{
  "n_layer": 16,
  "d_model": 256,
  "n_head": 4,
  "n_kv_head": 1,
  "head_dim": 64,
  "d_mlp": 704,
  "vocab_size": 2995,
  "activation": "swiglu",
  "norm": "rmsnorm",
  "norm_place": "pre",
  "norm_eps": 1e-05,
  "positions": "rope",
  "rope_base": 3940.0,
  "rope_fraction": 1.0,
  "qk_norm": false,
  "attn_scale": 0.125,
  "bias": "none",
  "tie_embeddings": true,
  "parallel_block": false,
  "init": "normal",
  "init_std_qkv": 0.0242,
  "init_std_o": 0.0,
  "init_std_up": 0.0242,
  "init_std_down": 0.0,
  "optimizer": "muon_variant",
  "lr": 0.00817,
  "weight_decay": 0.044,
  "lr_head": 0.00626,
  "grad_clip": 0.5,
  "warmup_steps": 200,
  "schedule": "wsd",
  "decay_fraction": 0.608,
  "decay_shape": "linear",
  "final_lr_fraction": 0.05,
  "batch_tokens": 131072,
  "seq_len": 1024,
  "doc_mask": true,
  "train_tokens": 537400000,
  "steps": 4101,
  "dataset": "wikipedia_en"
}
Each number is 500 + 50 x the weight over its row's rms, rounded and kept within 0 to 999. Layers, rows and columns count from 0. Numbers have three digits each. The size before them is the row's rms in percent of the matrix's.

# up: layer 13 MLP up, 704x256, rms 0.083, rows 415-421, columns 128-255
# down: layer 13 MLP down (transposed), 704x256, rms 0.0288, rows 415-421, columns 128-255
# gate: layer 13 MLP gate, 704x256, rms 0.0772, rows 416-422, columns 128-255
up415 098:530542515499496507551538490481489512485437444482554533508462499495552484514542422545491496485493474512434443585360567477581537437533588462500434521567598456588506544580398392494461459515454577472557447478532457533429521501487508532523522441474526442519575542483525471579436508474515538575571471486550443453473526444514525452529574558498529612457472480583512526509399408516543435553558
down415 099:491432443500499461503514506469474545409551467508492559423383526497484486609508586475522489475464473501569538581501429521574477515458552484444490526522450441444590530598556490508425510429605469459492487501528544540503539432466503408540499487535576524493511446527539476475448442452472537498489543451433455507523466456560554474469541537465497590472495437422430542508527523523487473480605
gate416 098:584450504507488452392411532491545488570486565437498583511574466526518414529542562485498573458528514501526504488552532488543385532404490468532501507541453541588470465578529475495497506417513477514496550487567485540444581536496591518490567523460555492546520453344533535528553405486535523409555448495430442537594430443485514538543483470558411519468496423454453471559488520472538596510479
up416 102:573446457395540516582530479530478540467463536500491523498483477591464661462488633563521515496537574524551537546502552511500504459494500510472460570541438434512534409491486437489424460458386450528424439613492477480569471443549491484606513503484513525534501504541518589551463452552528481458426437492551496519492546454467472453602463516567450564624545540516465494503463537528515425478516
down416 104:480477499540523510395502457547464517474496524535524473505489506425526369547570556524484428374445553510533606475476514469470496445495518454500423531593532487379543551487553507457458555498517545433484512519501527475480341498592466497547559467523501445496587441534506499497559435514473627523462587520487422570511458493506580548509444490463464524499541630516565598577460475518437467532470
gate417 097:568473488562482518503496555373505564524519437509557605465509453521526404520551535470453490538534405561451526571573515500521528586569444478540517576467516554448523507492520509535564504484465437546545499543471529448504439478497454498435548473451467468536482504499525483489542447556457532449481551490429447493526519402519486510547434531558523531493565451612502528472567481600517534544508
up417 101:554505508459600520467497419482477458515461544387533574547454561429532488501462552552506485473480494576507425438506491511450485466480577502505659495484458557487447510622510494487447553400538560423526493476609535442470520539437504475537445487534407548528504480429470598517544432476605515514517449428531486471499503433493475555495450458499505449496447476573479523526487497542508424454511
down417 103:530473418550604556588549448472575431585398568477462494545514483448485549438562583456466467455573454493473523626510470533564465505459511435570518489514566489544572512508515537515563462538396476531485466517447521499508543518541439491479527472513434440551571504497594466533577505616508480403542466519491516526463540463528597434527425515513477490500498538570450477480463457563448422409499
gate418 103:492484590555576442477518490482528438502497483540406527519489605544498543496472483516522480496454473514480488555519415551455481491486457468480447464532503492437488522500476494512602433510555503428522564439520502548648526507464617361426507442523558506509428523492485442547560564451554570493417435490554485473538480597545551541487392502478476548550436490508451553569538474530472523523505
up418 096:516584462607611555561563515517528438508468499487636489471456558550485517517394509508482518456570565520445500521503614483560486532475414527502630601518564501557498471451577597528499413397539502533534531431486560471530610468550475537487498473625598470605560461563494555529493522452455493437505516537520517573428405572548385528432506513459509451440566459538388629468503511506517451512475
down418 096:449478532554614528488513466488464585425534428480513493535386423577498467493525480522443445397505430454415446581564501572479539434489491486565492609534515513460525451579561502427548529480444469441507488469481510397454488531508509510559411563534498474483404426497498436419572502480515530512457543479550513479545473494442518437442574615465476605397472512507485503489567411527512462467514
gate419 103:510555457556473435475397467519520518438544453373557492507559469431478507523553433551508568548433527478488500402470472544481464533503519462542494486488353519650563614522590564534471549527487402443529425552434546446494478491519494474449528468551546474461524499535570500617431487545538432503499531541463529473517433427561472474494512552556436452499437498517500576505513571499486451572391
up419 100:454486446558511452479489514486569512421485567385437575497612557437521476556453480579446560556483540438541512533474593458402517595521566456456455551420431476507411481546566445499430497523543519576454435475514502442620519583468502565450553502522502543410552481522506511477526542580568488493560503523581574498504505519483491611520491486517529449459505470487515557513517412559529505472506
down419 099:512494533543508432490516531538488465435533586519558503542408505555495510476497493548491495496505635531393585533505514377479533550540454446445616523519481572466447487590576503509532485533512513567505565502579529433461444494414535490383526468585489491536414528443473546548409546476510420568544525508572511532534526561508558445495532568578566485508568503517609483477443488504623511513475
gate420 101:576466513542516579447482493489568493546513562593456464493453535466547437475479543542448578521560477544503489462500491372503508508535492583559565500437416546541389555498582531584505469512466459532496429494471516564471431492546480460465587490491528417405541655398433512460601564487519467559546509492587400521521525453485609520544555503509492471452493451463574542499515447484568508573499
up420 100:444451620551584488538479532533518400560564463524551504401487531485441446492472533515516545487432457486508500547502536517548442441486495568527486523504514496541457440539518456499459478478495629491560562513432452558478441547495491437579567513447348570508562549397529526507472572513423466523498510504510470514498590590514539539511603359472530433517449452511583440522542515510440581472520
down420 100:426518458520578460469613429459569531472455469496501476501555485483527473420476499456543674468503508519491525542458541522487412527443433535527522493541537375469532562611508405520443517510543596490564398479477531501439580494468525557491488434610504474451517490397483513453542513596471479444534505519464416475531405420532462444517467572415575523464471523412461609500499482564443535491467
gate421 106:509433479479469536493580534429572531441571555505456523482526581514544447501587521576440474508594523513445476464478503429497519432485492455531510553461421522539456503421494597578541547497491487482449583492525507418484502500554442470429510408626404444528488393508508525474417525544533519508499536441470467468526507600470486445488545525471426528385542490543486487539521461410569501517483
up421 101:523535584455536413631520416585554519528437444485454536487461522509476638579521465488424430590538554531518412458508459543452492479540446464534554504531476459556575581563473630495512521484488541473497397516555477531491482485510547511509477544560567415504446474485562465528501433545506451533458467548572489531451409536435530502501490448522399384377463518557533488528504523521606461459392
down421 105:501429457494525552570433494492467565473585447495582649516586433523420557474482521534549500504508523537528550485531425486484415422462493443538574470546514521554559491441478477541389502541520524511414458535517532582494510556544555546452487548575573601525512516366469565486515542552500492516454505546499526471470538530570632455491460572470556514490431494418502487454516546487471537605493
gate422 107:558431413538549460470579551467621525515494554605471529385485403632509541478476495477456428511482465500472502502541501423595525509511491490466343601515514538515537462452484511352479501544435543516537552445549563497484470522567446529550442487470491488428540468503507526519543518620518517460540507485470526454506513524513517533529490554603541512471514471521402444486475522502482368433445